Each number is 500 + 25 x the weight over its row's rms, rounded and kept within 0 to 999. Layers, rows and columns count from 0. Numbers have three digits each. The size before them is the row's rms in percent of the matrix's.

# v: layer 5 attention value, 96x96, rms 0.237, rows 61-95, columns 0-95
# o: layer 5 attention output (transposed), 96x96, rms 0.218, rows 61-95, columns 0-95
# q: layer 5 attention query, 96x96, rms 0.106, rows 64-95, columns 0-95
# k: layer 5 attention key, 96x96, rms 0.119, rows 64-95, columns 0-95
# gate: layer 5 MLP gate, 256x96, rms 0.149, rows 0-1, columns 0-95
# up: layer 5 MLP up, 256x96, rms 0.152, rows 0, columns 0-95
# down: layer 5 MLP down (transposed), 256x96, rms 0.148, rows 0, columns 0-95
v61 093:470536512564530485516537507503538459528524467504509516543472457505467503544483492514476538530479507524488535485512484474490540501473458502499520481522515536475495520519440490489517457501480515516499483505487488424505504502475476469529473517491485511510496522511481520485513524529484507516
o61 093:486504493503476496481499506531525479495511463509480491485493516482455467479538491485512497492452526488508528504528510457515522480517472508505473507522497462436498506516500533556494479445513514551519487525551512531497480542536537479494515478505517490509511516460492471543447506489466483468
v62 094:484494472510488499528515461468480512498509471502480514446525534461472510502515479503478493520486491510514476467501492440503526481465476502530480472542467538459495482515488463515463478496486494544514519489483522496514529465480518516546492525538483472509477483431497501526486521552526480486
o62 093:466527498529497492535507541504506440421525502473512504517467464517484445508495506494479504505549489503527502513502528493555503490520480471486497448485455512440492490498488469505507486510473482497482469511519526468532534476525476499493510493489518486524486463493521525494455515471505483512
v63 097:526472492490491522539496471498440523486443483537458517469489469482485461476515500510518513537516511511467469528535444567544508479514519498517491501520537494466484489523449519495521508474465515492498542532498474496516482497508499452480473489502497482524512469485495507500484475483475518510
o63 096:497520496531501453445502501539507503506536501487508495523507527489476496503465479488473513461484497496476522461479500471461510451504490522487521432491481505532483502493536500483500519535480456519524526484457511444554482526466451535506501502493514515504494507492532505505516526496453487459
q64 078:534530510528550499499545456518487501485483475496510492503545483539570470496506504512481491481500498538473501471508512483473507483509460487504506566512531520489492491481472469500483518503489511547502506469485443472494535494493479501525452487490493495461435481494480492483484465504527530511
k64 072:480496539530498520521532475502505481491507493474479462500538481502551468556483496487515508505528520489483461512519544485531490523514459503487499510494528514520516513460515542483480529455468494542460473513444516499532495527545524503445489518486513460471474538511506498521486503527485488505
q65 088:510510532475522520532510486476439487468491536491483481507492530522506489489554508497532552524515523504472462537511508461453470475519493521499486478500450494504472489504504544499489505498460490500477500531502478477489495515475466500485494552511488502493565533454501491463504551499509512466
k65 099:530498510520517450476486500500471541485476527539552484512525430515541495519492488518490489512529491478487474495533485494539513474554465499513499496542475478487517525460493477496467518499501482529517478536505500485488481492468520506512457475472545479506501519514521539538484507550536497496
q66 082:530517445484504509479543484496492504517490523482493503505510506534501481510500497518476493497474537523532491485492497539516494480468519494482515458440520542527493459481491475452474468503470508486472469540491484512541544497473497499517520540460522483522479482502491490468530563478447479478
k66 073:500498462520490488516477559484479484488491565464498442482496537497462478507483520430530487497502484522521489497507522514491483518509468493517487499501472476506497488447458510481479507513475507505470516478481533513476500473502454483471478520502500515452500544524469542519501476553514481492
q67 080:472529502533500515552443500528506464463511500477514513452517478505549486503493477490484539487516495520543489467495501489544471488471498452503513442511521497477492482519492487474516483487460538483547489455472524505564494465501504516500468469489496481507537528517495528490496515492506495476
k67 109:491506505482500511494480469528490477495526489497465533496440516489473494490464505496453516526454510505544484502469462500487528524517516498512462508486533541493503456504485488514521497518535519468554502527511489494522497513538479506514579548518443529511470503503515498461470509472481514498
q68 075:538474538484450489494499492481530500525559508544505504496507432506515532503488504489527477513455531483511448534534507483488514527494459478513486529475465514526510488478458514492495529541488482497507488516478502524503541479464497515497555486509529518488502459485475505546519513509516513467
k68 125:516486514516495485479523543478450510510485530471540484490483485522512454497530527482567482510492518504493490517503489476497464510504461496519516488538472479515487512478511527526469486483472493507489502525466490532483485480445549481507454477477498423495529502455468505539506514499530481482
q69 080:480504512531533476472496515496450513498458498472500502461465508514484469491528517503525486491497496509449451508528522462487466490515474498493520482556505486477476523455481523545525530464462481465443508515486496486482508539500488500501493527459496480497495538436489503491493520504543515484
k69 182:505480482501509492481498550487447502497462534473549484520506503516503465519493501492556504477507520534470485498525507475495507491525451497476537482514464483520491521478459500530479510486490483511442511521476499503489519517464497469492473481456521483453533514455454521525498501539554494485
q70 101:502505521471510514507493550531443489486521538530500499445512498486511477492485526486465532486498453483481491517482452522507534503498546482471539507536495556519534494505473510530511454528557523486508521509479500518506480503505481506516491501535559501482519496498523454508492483484494506550
k70 091:447540464485476470477511517505486527514525525517507480522484516492503453496478497492487481504484476526491479495517490533487497476516463484477504493490457505522514530490540517472482551464495467540502509543463515486492516495493559518539458505463524482506455555472507560495478512516518500516
q71 094:502500504512455517456450461529534529529449484537491514485502508537494484504478497496507529460543485466513511503446518517474487461500458537496502476469533506494460514478482456524524496487489518504501500482497503546476484509486495530489469468535505542509515487502477516559483472494514514473
k71 090:452494539479488508505540502492478522517538504505493501510450446492479521493495522469516464502525515508510465517511500479500557479523492480548457514511525509474509476534484502522505549534502524521499519482500546520517478479485475484461499498484570532509511460503466513488523493553485480515
q72 088:502528521471502479516481508523521509518541454478527477497516485481474521500499453502544462510464466527515511491489493515478514548442504482521479484472525479486505502526509458458502467517512506482539535493525511510550522539539534485535542507501508470504439501524471472508526507497491487512
k72 072:506502502510480515517483507498502466478493476489446497508536523476472508462521510510512515478470488513512513478480510500502452526466494497519546498539552473500480530522488536510526457504488534498490496513489481564465499518495521544506478500534472542482495520490522462533505484458443558502
q73 074:484502548517542479473543505477456519512428486520470500504475477538532487493552515486492509464509471497457503506490543472477501467521467512492502501493477504465515506488488491528482493509526504538491513499491515501441523521497493471481489493502431531476522553502512509500481463507527525489
k73 083:497465500492474527537499469506538529481557510495514476493486470482515516521510494517500503457556460525461475529512540486514492462541489492516518483518510500495480512499529535451522481495491501495523514527500490511523490508517497473468514476489556453491479469440463498518493543520524537477
q74 084:509476535510532502514542489481449521496459511530485498502502490525486502486542480503563534477521529488453456520512499499461492505540468523485511496492487518480462496476524511496491522509463493511446504551498479512485509538475468477540507534506495492478507546450517478487510520482486497451
k74 102:512504509494549488468530525476485495488499545491562484532528487540493497542513503488541515499479518503461496512522520444550521505495498501454510475530519463517512501483509498493485538504504474549506446508510490471502514446474532508475463520455507486506526531480507510490466523522513496468
q75 085:473519446491490488503525506489521481507502498504502500510495475521515519492508469507463479508519497490518535490496469553559527495433531511484483517491496538514543457549525470494488486481537515494503487469517521491517512477533496516506480464523527461515501445537483483508477467501441501543
k75 090:483491501524545555490509512506490518518539468493509536527540507499498479507503501471523578470496473509518503512469491501496465482505509484510489516478523479528469475532537495495491476488472538510516531463501493499518498506500491580448493484530466527480459496482515462472541505497463510517
q76 100:495510516498541491485513442502493501506470509512491484508500530521484467497498508521538535506498470461460472516510512413486468509526494528488519464522528477499451498463487539503519536498440460497530500502482531487487518528505503518486477492505482474473520541467532500485498523472497533461
k76 082:559468502484492489465499456536471530500503506542533512504507489512501526530510504492481521489476524518509498499509516501476508473444474527543476557525519483480524545502514472471479520524472514531511485516499502498489523471460502482484479507530547486501504511560511480551508542498453468508
q77 094:485519526536483469536491518506479502513466518465501521487467491506477508494502530492557500501496527537493444521526511515472470516509476502475553487517507489478496522446494519497535506510460492452471506536485497487474516507464455501520509528494523511503478492422492476511500537479557499485
k77 118:453526489497505521525484490506552462493514483520426509484522522481489489470516484509479505505490487470495511467468501550502480528496559478498515482479507532497491492555536516500528518476515531466530522469522517503493496482508512551521518511552471531546479491521515494461501479480469476517
q78 089:530499499517460508541459481471500520464507490469498501548540534530482523488517500469529541491475522494528537454539517522500524499553524506511475470535521550499518506492507531512500478526483521467475491499521531504499498466468499489539530497509506472451524480510498528525470515473507524457
k78 082:510513526516519486521506546495455503514479486486541495485492461541488498488497490547517519468516533527486536509486484532571501496490500529503466504482473495537470514520488526483525532544482515504470504517448560485531496461468529496488485509487491496511497521511469536533533512479492555509
q79 099:514504485491463473505520548529491487488474533504453515503517475519515516492531498536479492506538551495503509525537501457500445498521461534472504489503507525523484516563484516483473478478492494510454485547493499442471523456466465525480487491491502507512483489501462512466524537489476498494
k79 086:507526531498520523473501460536539478479527495501473509513516461486495494517489508498450508543522519511596492477500481487536493431484489483475466526511500512547496488469498527515544474490496524501507536484497517465493517543528502513531489516528479489487468495496515493482486476476459506479
q80 091:468492491508519520498500529521508515495493502503515500500516501506492503500502521467503503453516521512489473510502508493555512484487491501503474492502493540485550432485510523525484537569517519544562499535518555502505499542482470511452554544445495499518527495501496529484504482504523521525
k80 078:535487513510495474502525457507460510483464446522537496480523478523471476452500509509472508519489522516498500499465468454489500472499516444501518490519484490553521487486511497503502527508465498461547448499535508492473497465488475463507500501478494450507525499503545520493473504496562468492
q81 089:508499498535466494540459495517470521519487479478490538531493499500525518470472490527504516475484480515488491509516539470490556461467516503518546539492518478476515506479523500499501513530515535460516491546477547505515534485516477502490455503473474518534465507519499486502516457572476464504
k81 089:498451441499527464524478504482474518509457539526528490491439476532481494501510461511478482514517473467484444488500494474543504482496526506493527515532491505510508513509502488531502516489531504494500510524502512489489552479491491533480430467491496472459484545487477494505465487486471484456
q82 090:501526529529482480449495521509501496498537505501488536436543482505480494502467467544554527491478484486535501464496502556512484504474507460466469494501468501459449524483471516501551493510448481521516496499498519505510453483503542506502495516471487509510463491486519499490461493490490470492
k82 080:469501484481501495502489477472487500512516475558503499494470501526502492508461484484524479481504510495513501475549491498553473486488518525495474466525527488475459447449439532512501454465492471493467493482448500520483499488501486487499521559475464514484475456504488505547496514540509499509
q83 090:527474477459468531495543490515492466455510521513500472489499502532488495545490512504476453490478520440499510526512528449524529490527503518500494511519524465487496511499459508555511491504485518502513445450492533493518462531517502481489535505494490472497502548455496488506496520517510442503
k83 085:516500507516473503468500496464543503499513472528489474477483511500531521488478496498476490522454486503565493509491500528498524490478482506479494539491478500476467484528518472469503505510505466467512503469546441493540489479474454500474502490555432474548516529536482473490501485466482515521
q84 097:482471493520512555469491507471511518510526490507485500497533531514544495526489505495541515496458483466543516506493542486520476494484508536524513491519502466516523505483457511460495453474510524533487523519448480467479528524481472511448494497513489519514529458441512481460511455481498502526
k84 081:493528539469504503547491495460516512512471490505483476502509494505480436492464474497505509460506512488499480545515469501509462500530477459491537512476483454541507537486488501520509488525464503541477532527520446502535537504510497500470518510530503477523478465488520477537469562512492475506
q85 098:492508496458477480541483507523569507509466512437466525472511463487524521486461522466474481456478475546501489494570513498535504508499532509520524452473488483515506498502514518490522519510518510466512534490473519534479478507477495502517483491523511508526512456506501523481469497480494515549
k85 087:497486497515556463489469504490514520492484526488515504469460454484515469524505504501550533507531532524496507437523513527487512501483483506494517480499496467531466497487468492494505532471492509487498543563477501476492522457498520462518475534504523433528522519463506515518506520540527502485
q86 089:526475521497520478500479508490481499543494479503517501507488526521497570466562501500485497458489513449457495547493529489520508517495493536498480461525491503500474453532459508545540451492490473465483524513541491514526511515495512495474487542461509499522499504467493472488469525501493523468
k86 077:481527507539499471535503468468520545510486480472506510516496479464511513516500494532493479467491502519523539499486489495460518479502524481508459517517517469506470504530512474496546440535530512484572507514525490490517456487525517500536513505487471527462491490484497519476470449517456464525
q87 095:464496452499495479481500476481484481469484422496468491491528439568471483464492505510543527499469478519529529472482541483517484494467514568513512488503483507537519494484499509503478500496496483503520517474500530499532513514486509518524486517503490529484451523485473500504514539492504544484
k87 088:504484489535524523509492502492507510451523476512519544515465479497503492510502524516501481484547474490543481527472487536492480526488484513472454515532530440482464516467488522477522509518523502525501481508483508522480456490523446536434542465509521481476473518514483456505506493521539504491
q88 095:513519534515488514498560462485463533529488540497518514496503504548479503519538481504526474483468509471478533530517518495479483522514477486521530499518505523495460490498497507562479533487520491475493519525480483507496505550448508517549505540498462534466508484489519546480476547516488512475
k88 097:459499509516512498508479512510520504527531468521498493517533477476494527503477503471482506485496486459536517495478476550487499496473581493534476494455543491499495476547498501509521468516516515479543504470502493517523519511562472519484493501537478515521471500516571489469494467484472531494
q89 093:506499462530544518539511477468523498499533500544491499485521503470496535496454493500493484475533496522508489512472487491521520548498506524483504511475536491439490497558499483519513516536497546513504502480522500458529446495471497520484496501538480524484514445516526555482510499508450525504
k89 091:530478523480488500492497495551427495473488524474524438506507455517504491502505479512543528452514494515489482454536515465510486488505476510518516481524535502479490519514508529502512525471462487492510450539522500478503519482473492503466459488475521496506510504472475488512458534549543507483
q90 095:500505478504538444478546489475484508507475484518466496474504478522543448486499527479526503530522539516498439495507510509494493508503494496512518502533480491551509532502542530532515493521508474480484472486528539495518520474465514517489443503482501487481572457454486505475495480493527489506
k90 094:502517495491524495543464495521514518492497465446461529489478553482491494460527491472512544513473472527557483484456473537462462506466513515495491499455529512473513482520498517493499498486503540513484536493515515454488500490510477501498514492507486539486455470524516481498457468458500528528
q91 090:518445506487473500487480509474521443492490528487486488491484510517511468526500467490512476535522554477518528471472507476519536480481525498497542528546505490535498478525544508501536478545497461524511435503495485533512476489498461534479538529539499523495471479509473477467512492493494504515
k91 088:492487517520492494539442459507485529472532530475485493480503512487507494575472471534544482557537520501476481494475485506509501472498492497507492485525427496516514511442513495531485509445436494527490474527481513485515497467460477506495497479513506495494500510507488498522474479494519487501
q92 091:496464518491464482499510511442513537456492455470487477461518487512494487539537506539485500512515447445466459520512530491472493478490527485499467499512453487475501489484519524525550471533495468477488492507511468507460536527506501502516507492526503489484523502503516495510560469498501540512
k92 082:509549520508489531549510486504517532489486480505481513510480509505516473528465503507459493497503457527481495460496473504483504535486516475505513538504474502489509413527515497478537528511520466488526492507473519551495450502524499440487490487530480508498497504512508453511494491439476468529
q93 099:482504472571471487545502489551557500538483470533495525506498496506491506534517477498521460534486460475490515477519488519492519500513541494491497518508526488468535492496492505504489486491516465518522491454537521504475498505460527467497471445509471551492473504505448481493502516507504500549
k93 095:518497508513521495516513498466503492497488521526542470504511459497505527558518511510537498474470507518504450480506509494520492477534471491470509461548465491456511544503507506538538550497504545535466462466501492532490515517472518453531482518497545473471522524475483496534472479507494505501
q94 090:535500463514489483512440475519478522493512541514511498490457510457519489485536491482514517499474496510491492500516521484475450478501482479462506516463457492549566470449510542476499503492492497478514499506506524513522468552470520535493506506504484492506478497459516514468497510498425503498
k94 083:461499499503546526505470474481495480523484499503485525505490470466485512474480493506479486533487508489493499490465495518538479566500521468501511549511532532479503493473478527455516440516493528513493472521492432478534534525508518515492499511515544464498493492531537524538504452536508484483
q95 102:528500508488501539501546544512478471499498483470509512504479493521526511544523470511524520497558477482467517499489538497508508481468507520466505508502544543520508467502542524477458475512514507488531479476498484527485485459524503471523462543503473535489528535444497510497507511471503482439
k95 089:487474531469526498520536525513447489496494521509517508517513524511541506512512487545512485476501504542521468504540497500491475525488478476528454487462416472488482506482501487522445522478501544518487493512474497469502480497492480547510456556477505462499496514508524493497524490501465470476
v64 062:511468459513491465448497524469482511512499481502510503550515485475499530472527534485522563497508520504487520478496553490466507501528482518492497471478515484554503527494533471526501449543490532465546505470520517504481536499486454500542514473473526523486520521462505488505527479505498500492
o64 062:506518491424465502477484507537474527479500483503475477511509486482499454473478491505540499485450454527498509515453525542506499485484502523524492491462521469537450514450472467525473486485449486487479483504497537509531499487473489514517514520485515468461484509484476483497528515505454511490
v65 070:490537469526503512506495493504547521532522502540491523526568488526476496481513514520488505456499522509474521474494487483526483533515497547494546460476488488531506521506517509495487482529476476486442494558532501488550506511520529499505544484474540482495542478547493535484496491496516522513
o65 074:495448517510510523500515514490514530503511523510520490492479467491505522504463495540489522469514478526502489488456507496514481502492510476526491513441540524455533486469484497529494520535486499513471471481515498524523454561451450507484536483486513488527484502473465532556477477539505469477
v66 067:498508480484541500460483487473520509524479496492512485517483516514482484507477554471483507521499516496485463524512487479501527503487550456500553563533481500495469512503519494468534475491497445500554550519540507511511502516550533489467524460508491532497474472484484503502487479522488551497
o66 066:506463537500491477469442522490533473520476492510489477520480475507494477524440508502488455503509503508529513494520502499537487527478468489527487520552505469521494477496506501522522517495477462511542543468516514477504464467495484469499503460477496526464557455512529554520487533516501516509
v67 070:517560504512521506518536479467519508500454527522466527509500462500498466506495531447524466522467522476519519505490536455486471460501460499459521443516520486500496511531476530569512494476474498476493508490522530494483467498508516526502514471467502522487486509480498522478520509508476459519
o67 074:501501453529503511532503482461543542469471493481543498513494505507505438552531521462501503519483478472499510508520481492461501465495508457550516491466507524502487530524450484533520519485482467541497478471454523546515533520510525506507546526464495500493496491499510500510493513538493497509
v68 070:501502449477488542513484443505469525489473480539445516537526525473480496521425483544477518485491517464515504497493523502486513485542479491500539488514518520481535493502482488474507541462504458473525516493509507512489498512470527525505487490488506480478448491505485501515516523538479525450
o68 070:485475564534501513473500434528482523511511488493506499505558520537491483517476506501489481517535498482481565497519463519520483509502512474541459449462523528516479500510520497502455474463501486491479547501464479499506479487511499503516524509509489498494520463463468513479540471514477507469
v69 072:455481446499492469507492510511494452502484536496461470515523510517467517512502483486509488488529457468512494487471512517512453551524503550469499515532481490518516468514531525496514528441501501514522542476487494533501452480478446486452509517548489475516508489511493481520523485487516527498
o69 072:476507487478482483492457505489523481506543498516475502487495540471453490492500531502488528459502532461492542501471516535493472473507519480507522487487520487499509494512580479488485497504529503563471512507523466497522532506490500494472493506516484471496511505455538478472418527490511532472
v70 065:509494468476437523432480512497494482493495540491483493498500467486497457505451499524487445515526488477521508493522505465524505506521520492487463466481494461471526505516485507489492503494485503511455536529513539506510509498489507531527549509476501579484474504518527463502545520521492519515
o70 066:527459476522490532475514457496493500514485493505502553525496497504521486461507553502499493462492515503441521516553533510509503486503460495483488494471499519500504486495484482505538471515493421509482518497544542508490550491490521541461525499461458513487497470501501510510492448489484514472
v71 073:513555488533440493485536496488543494543524509528528483502503527480541499499501521480510492501504570470511483497493475456487536529446510488486494495513509476492510494494500505519518494515510492481507481481530432503492512512524468525494539498451500500446534495511495498519472511527562491491
o71 073:531515509475582505501501473508522522527488488466577505526451510520494496515470512467496526474488513532497490527478494488507507481513504491496472506516549492481470507505506504524480494528453473451533493517517507476530528467493529494457501448462548485490512528492498486530480487486518522503
v72 071:470512469483498515538444525493512484516505505514511515503501517510526505485461476457486517492477457472518526478499506482485495475484508553525483435493440517491509500469530521527519473486486509508484533519478556513517497500500545487529516481480489511496542524538490501563513464489450487498
o72 072:489458481530548508492504530503467540481466531501475536514497505494482451486507518470514515450474519470548501550511504523464490463521523536496471490499493521498492485465491505491497503490524564514487525487538516531527482515515496517492448525515543534487486504485480521547493488546511492509
v73 071:502511526497529466531511498469528480539525519500535491492509545478498504538523536480470510494480530526490519507522470533484507510474474514511494545533534494527519533525498495504481454540475515523497487499533531521507526515448524500539525518507480435521506445523508498466520542501501462487
o73 067:448474496511546522505493501512495489493493547489553449505474552459477505478512523497494478502528487530492433506534502508524480521458485506467514529488521490471522525475496543529479509501515504473488502543443537496514496503469478502531500494514520492522511476486530507483518511471464461530
v74 071:486478485451528496466529493513498461486493480528514470488513480486561457480506529500496498513508538495473506516556483451503459485514529467501500538503464458493469508502485535491498471474522487494509500530484509446482532517523478515490502522467519486486540525523543485499482560473502497469
o74 070:530515468507483507481512462494532513509527489491467451506518475500507537516515530495487465453476524527500530482496492519496503507506463486490476505464487491514536486487423496482516483485498472443479518493501478542511502485485552478461453477492496478544512476532505482509478553463509496541
v75 060:496545445483502486445519464487492510546491490520464481492495473453475514517476496481524489476489476515474516490529507490468511551510491522499509534501461520489499470500493475499470494465518514530442526488532478478515519502539508524455471539487486517485474536483467503514435530506490505507
o75 063:495447523492492460475502484492534457533472457518497412463469511530517514486510522504512531510495504519497527511509495527499475522516484484503511485519486530481510424518503498495482490504471505489504474510498534497529492505534516558465517516485470495497489513437470523505510494495555492514
v76 069:514484535505513506502531518545486523521493502493542497486544500476522501486480529471552514521474483564514511475501493496533491537489476500540487486490486473496492466534480486507493506533519527504542530514522516484523488566506492507526512458549462490457509464540524486547502479522504469490
o76 069:516490529465507474540496491496489569511553542515502501528474496491464537482516520454531512512448502485488485483510489487533530494528517448521514516499500520513515507495508514488534495464505490505516502514529503453529515527480502564559456487522490505500457485516489471515488515484535471515
v77 067:503490548520482492497493508530510473542518537525480538512539479467516496527483520543500492516476475465521518456496521468507483464483511518471451496512476506491485543492516502493472458506486501503456499520479424511517461500513509523517511496510467469489528526462506521531533505501450461517
o77 068:467470467512474498530502525509549565507476485462519515500518467522488480446462502513467536519509503514491482521499476475460527452537513515473522510503491493483513468526492527489499489511520492483477475448499513495509538491480494553481479536493518505462467519527523444520491488486471476498
v78 065:512537435469473537543530511463470493461491522471500482490550496497507505490523497464499475511504451522465508509461513533510481477524517525516474471510531508472523514553536481495532505490484497495496486516511475504521482477516492473526479552553508475488505504469509546504519503470515459501
o78 069:510488507492456498492469472479479479504492494520510534536523464452495525496555473495472527494489508527502506519467525460486515444508503491506537490494489463467465465537541472547485534481539504482491484518482472502490512464484508457485526516545524515490505490479504539480525508499529444513
v79 070:488494493468495541494517542496508529529498498503468481511503505484510485514503509491497464507514486521532502518502510501479506503472447470522494501547518498498491479519505510523505442437480538545481500486510493489468530531494474503502549461439496432531449496516496498468467482484485531544
o79 073:523483478523496471491512479500484513531443491479476475515515510495485476502505533531502501471536468497510512502488491492500456523475483509508516482513538546484447510517501494481539533542491532509534492509513533456516550496471533490495459506481445494514476456542529533468513548498499515534
v80 065:448478473486502486450500486464495519471495491497466491473466513517483505515490473481511475527486474512493532523480506530519491510487560491444512499521541475511493473494465528515532461501516506546504549485531524471482539502474487489492468494530490461475523496492509560485452512519518508466
o80 070:532471466482521453465503491476568457533523515523478481510502500489526505542515455485546476498456477549527503494515495508469454535487492529495521499506510506515489501496545549475504501501483479519510507513488456511517553471503499509530512511522512495501549467484485555498487495495483498493
v81 073:479484478520488452538502502484437535472452502524497517502478492521511489506488485496489475521509469469510513463458508523503503493550497562493464499467498486516498488544489489540455495500512464447462533473524476464531496508530540488514492528503475502532538528476503514510484495506527509483
o81 072:485514521499503499513487507496527498485503453539482481502474474499482491506550445507526524492508486497491461486460445513489507506506500482496495468490502494524555471487534506540502499491505501504445502476503519506463533513503580527478487498527522483461490491478450462524527450548488501495
v82 072:472454492484514518536561533491529487450482513542534478510525491476482450498553501534515500556510494515497485485480524504490503482491508461476511513486500500470464529498470443491469478524493506529487478491508496500507539495495496531512453504518503524500487495543468503557486474496520464481
o82 074:501506530451486497501510513491489541496516503522487500523558475490500484491526472502488503513465528516470499504532473516480492548502493431457485518490440550488473504514495495513472538532476492509488513508488472505494505489473481492476484492542486520486473526512545472544534455457490533536
v83 065:502479489458527496519504537563453454533496500506498473527481504469535519527497486529514487502509474491510540478465499500528505513487576508479499473481500528462489464512506501510529499517471489504540493508498510488484515508548527516456509488430534510536505504526484500493507482517559505502
o83 065:506508544503468520519519480522537522485508478546480546525491498492507517488523538502471492487549538516485503514514530501500469532483542519527522465513479480527511501507517493492512522508497500497508498501518531468511503466489452457437458501476542452513466477509464490529474486567490492511
v84 061:504487512507538505465500493504494500505481477476499535538511502486492454442509498514483489556504494451490451482494520494484466498460479481524494491490511517455548517526573516528488553524478506511484501482494476473504485519510507515469466485542475512530488502477501480493517504575500476493
o84 070:507491505501464476507475486477552511498477512451499536499520492531495475479498533505497505515496485500503474470495498497500562487497476475484501528458466535493455521470511492517516493492489453488529543490516518428470494494538494455501511507535477465470539510518482484444510508543503535481
v85 067:525520491526526549511448480519511564477481506485511536469523554480498501532515539456484515509514497490460456492512491506504475519497513513451492476482468513505527489462492536479510519477505520484475513495490529494478496494499487523547491536477493512480496522520463495506504478524509576457
o85 070:488508512492491492463526466518522552481499482485493531502454500504485481559461501504510516511505521501509506512523512485467506503470504535495482505476553528468512501475457459484507486491503545465494507491501469473469508493506499502492532424528482553471491486473526512484487483549533542540
v86 063:531472517492486503510469493525487495514576511484525522498465527495502502502543513498482524496473484503487480508461462470458477497482481490493533479497524492498531461526499443504450478510492511487547583522494496488519468501486503501502537500502545491460493531473481514522470503520497544520
o86 066:499505543495524504528486475508522496496534470509538494453537501501488464464501512533532509474488515510484458525503485470523559503513481553527497502522530504511507500485494482467556505513498523501493521550505491539512481505483447543512537540520493461480531464515499469518503550511502472495
v87 059:514489500506475467495512518482496496539480502509502459472486467505496455466482497502512587494530499499516457443515534510512500531498503548489485478504482530530556512509534514503510481528521446513472533514505494474471491515517447497524494509490501512460526500523531468475472499477483525474
o87 064:528517475499521486472490526481487528482488492534477525498505515523504508495489474476512530517469474517522543505434466539526538489459531522467477482505513546490559479485463525542482522501497463504485470535521508509554528497539471524484484463469500482487507494497467496487460513479481519506
v88 069:526472477517502541520464466548493462479476485512501512490493503507527543514477455509498501494518527486472444462504490500507525499515558485439514476484560473451498486533536519481471500460502510516498491501501485524535482486518468454515476508491460521498518499449485520515511509494491511519
o88 066:544487502455484505494482480508528527462520510500517572512467484529485523532499445533482525499522537478495486488517513502550478527544462580522468508486486493471476455532489488499455493502512517510505495497496498522507508489498497487477476539508498484490524478472528456495507515485516468483
v89 071:477517506474482498484491527495471495495537511494525504514458482485499494485497507520522498515518512477495537490521504599519545538553535466486508508500514476504494443477501501516498518492526476464484447488505502506467491503522456536483517519493485508504545499491550524495501501493452513556
o89 064:504514521503520537487538486482511508539506465457467512517478480491527512492509495487528479562494554444483488490432514525477481513528503520465508483523530513551514445482534498528522506510522467484499509507482501514520535506476502447498517533490506527505515533521530530472506502479508484526
v90 065:524462502472510552501531503484501495512495528497488532521468516502491503500493499491519513520469542483517516491453528541499482475491496458485493525513485512508579472478502519491436521437506485515516480477455506531527542473535514465473503509513487478488505503464532457490497482492541489497
o90 068:515488522502521471521488552483498505531483501495527498505525554505481444523561504504532491510488562471487492459482523479498518515478500526451494487444528495491495463496495503488481499462447537516520544494496486500461491451492528487513495537474493517527505489490507499493480497475480478452
v91 065:535506510528486496524501479517536566532498485501533479477461486512557511500494488482452485522498451495483533503470506484539479501482461513486495540498495467501525447486484508472516514504473519509512471505499528514425518485515508503483477460481533466501522456512491479503533517454508503493
o91 070:498525497498501517490493529555502514521477498532506496451495517490524533511571543496498489489524485497497509512500488470485450512500461520497482485489527534513515539494527525502487526504529464463543464491528449511483496511534471463531478464500500512483497453481516494479443515536510457488
v92 069:482540526486541497504507493497516516530527518486494510461487488474508458499504501508503521477557465485471520538468507468483505529461496511473506500489496466477469542534520479572528494512476505496546488517464529487512479501492491471524473481530478514470509487503486446531461515496531461460
o92 070:541532518496481495535478493533495459499468553544515516544500479502483474494524511469502505501509486524489488455519503513486517504502480488512518539479514537475466534518494524530508483498551494456466538506474479502507469462518455541532474517476529458507519535500514509519491519486529547532
v93 071:548478500500517504509500499527485523501512499485486489474517512487492478486537498491471500522500528543473456585504530573539522531498515494477458459498500523481523545505482547501505464515546513498521496505468467495504502479482500528479532527477490461530473509480515468518488513514499474525
o93 071:507511482506474502527506506482509536511490508459484493499476464480575460527502468552469471458513519529499519478519505480507538504488543525490488472523507501480482522460504495540532460468510502501507484559490503444490483486528522480498512494473485493525483502483580506497511474483507489499
v94 068:519511519514533529515448503473542488493508526496490441522484522491521520515513534490491468486536529503467543469512493442481531502539501513526532517516490534514490501496466535502469482520519516451485533445487482476491525535518473504499470520497529513455504475502519494506507495540451521516
o94 072:485491522481541513464518503502515499482523500466465447475498522517480479524471522488526501513481476470488527561514488482516515521485464522495485543562495459459519468516487458520531515462530500475486474485514520485517546471505498471530500496482510482537523545474505489529509470539497524490
v95 069:548471496517482491517533491525498482487524523453490481482479456495506467475489499494502521471493509534474525460525549470473493530509478516498512514521533511499489524529521522453479515495496484478521479450550518454528482460455498473504484508528458453530475510529508509492523489478528463487
o95 071:490486526497509500518491516520480474485534544512520478473489479503532497477516490442543499520524526514461547483481486482477510471505486482485499483498495497461524529523469550519497471503520510553482494508548509484497515473473534485485499489515488444502529500462504473434538560490503484521
gate0 090:521523516522529482486499508509506453526536527524514488504527515496493468502530504465519517510523480479517543503537494523441502480501450514464504543460500506509500493487548516490530497493438484515467501467538483499505469491468467490548502458511485465499493503504457463454474512485510468476
up0 090:499484485517535496485502519468515465525464505530484501461507516483513515535508450515543478494460524519479483495534496504525509483499483524514491535517487486502538488497472462503516507526495549509508463480515502547525487536513453540517420515483543497519530498518513502552464497522477469507
down0 091:505526556514471509480482503473450518474496513482545460509499519497492498498551499513488510464511503531533467500493509491492517527472511473498488445502511534467455487526505528523498478495512498473434462504468518492510486469512486522523532481471480503490528457485482498499550472505508524563
gate1 096:484465487486511527515512527483522514477519507517506456470519498515525470506529477510522496465523468447497544468470516508473483511495529544527479524474450513505488480490535462506491496480477522492518462529471497542542518500485519503502541502475504529455505486422514496514465512464490475489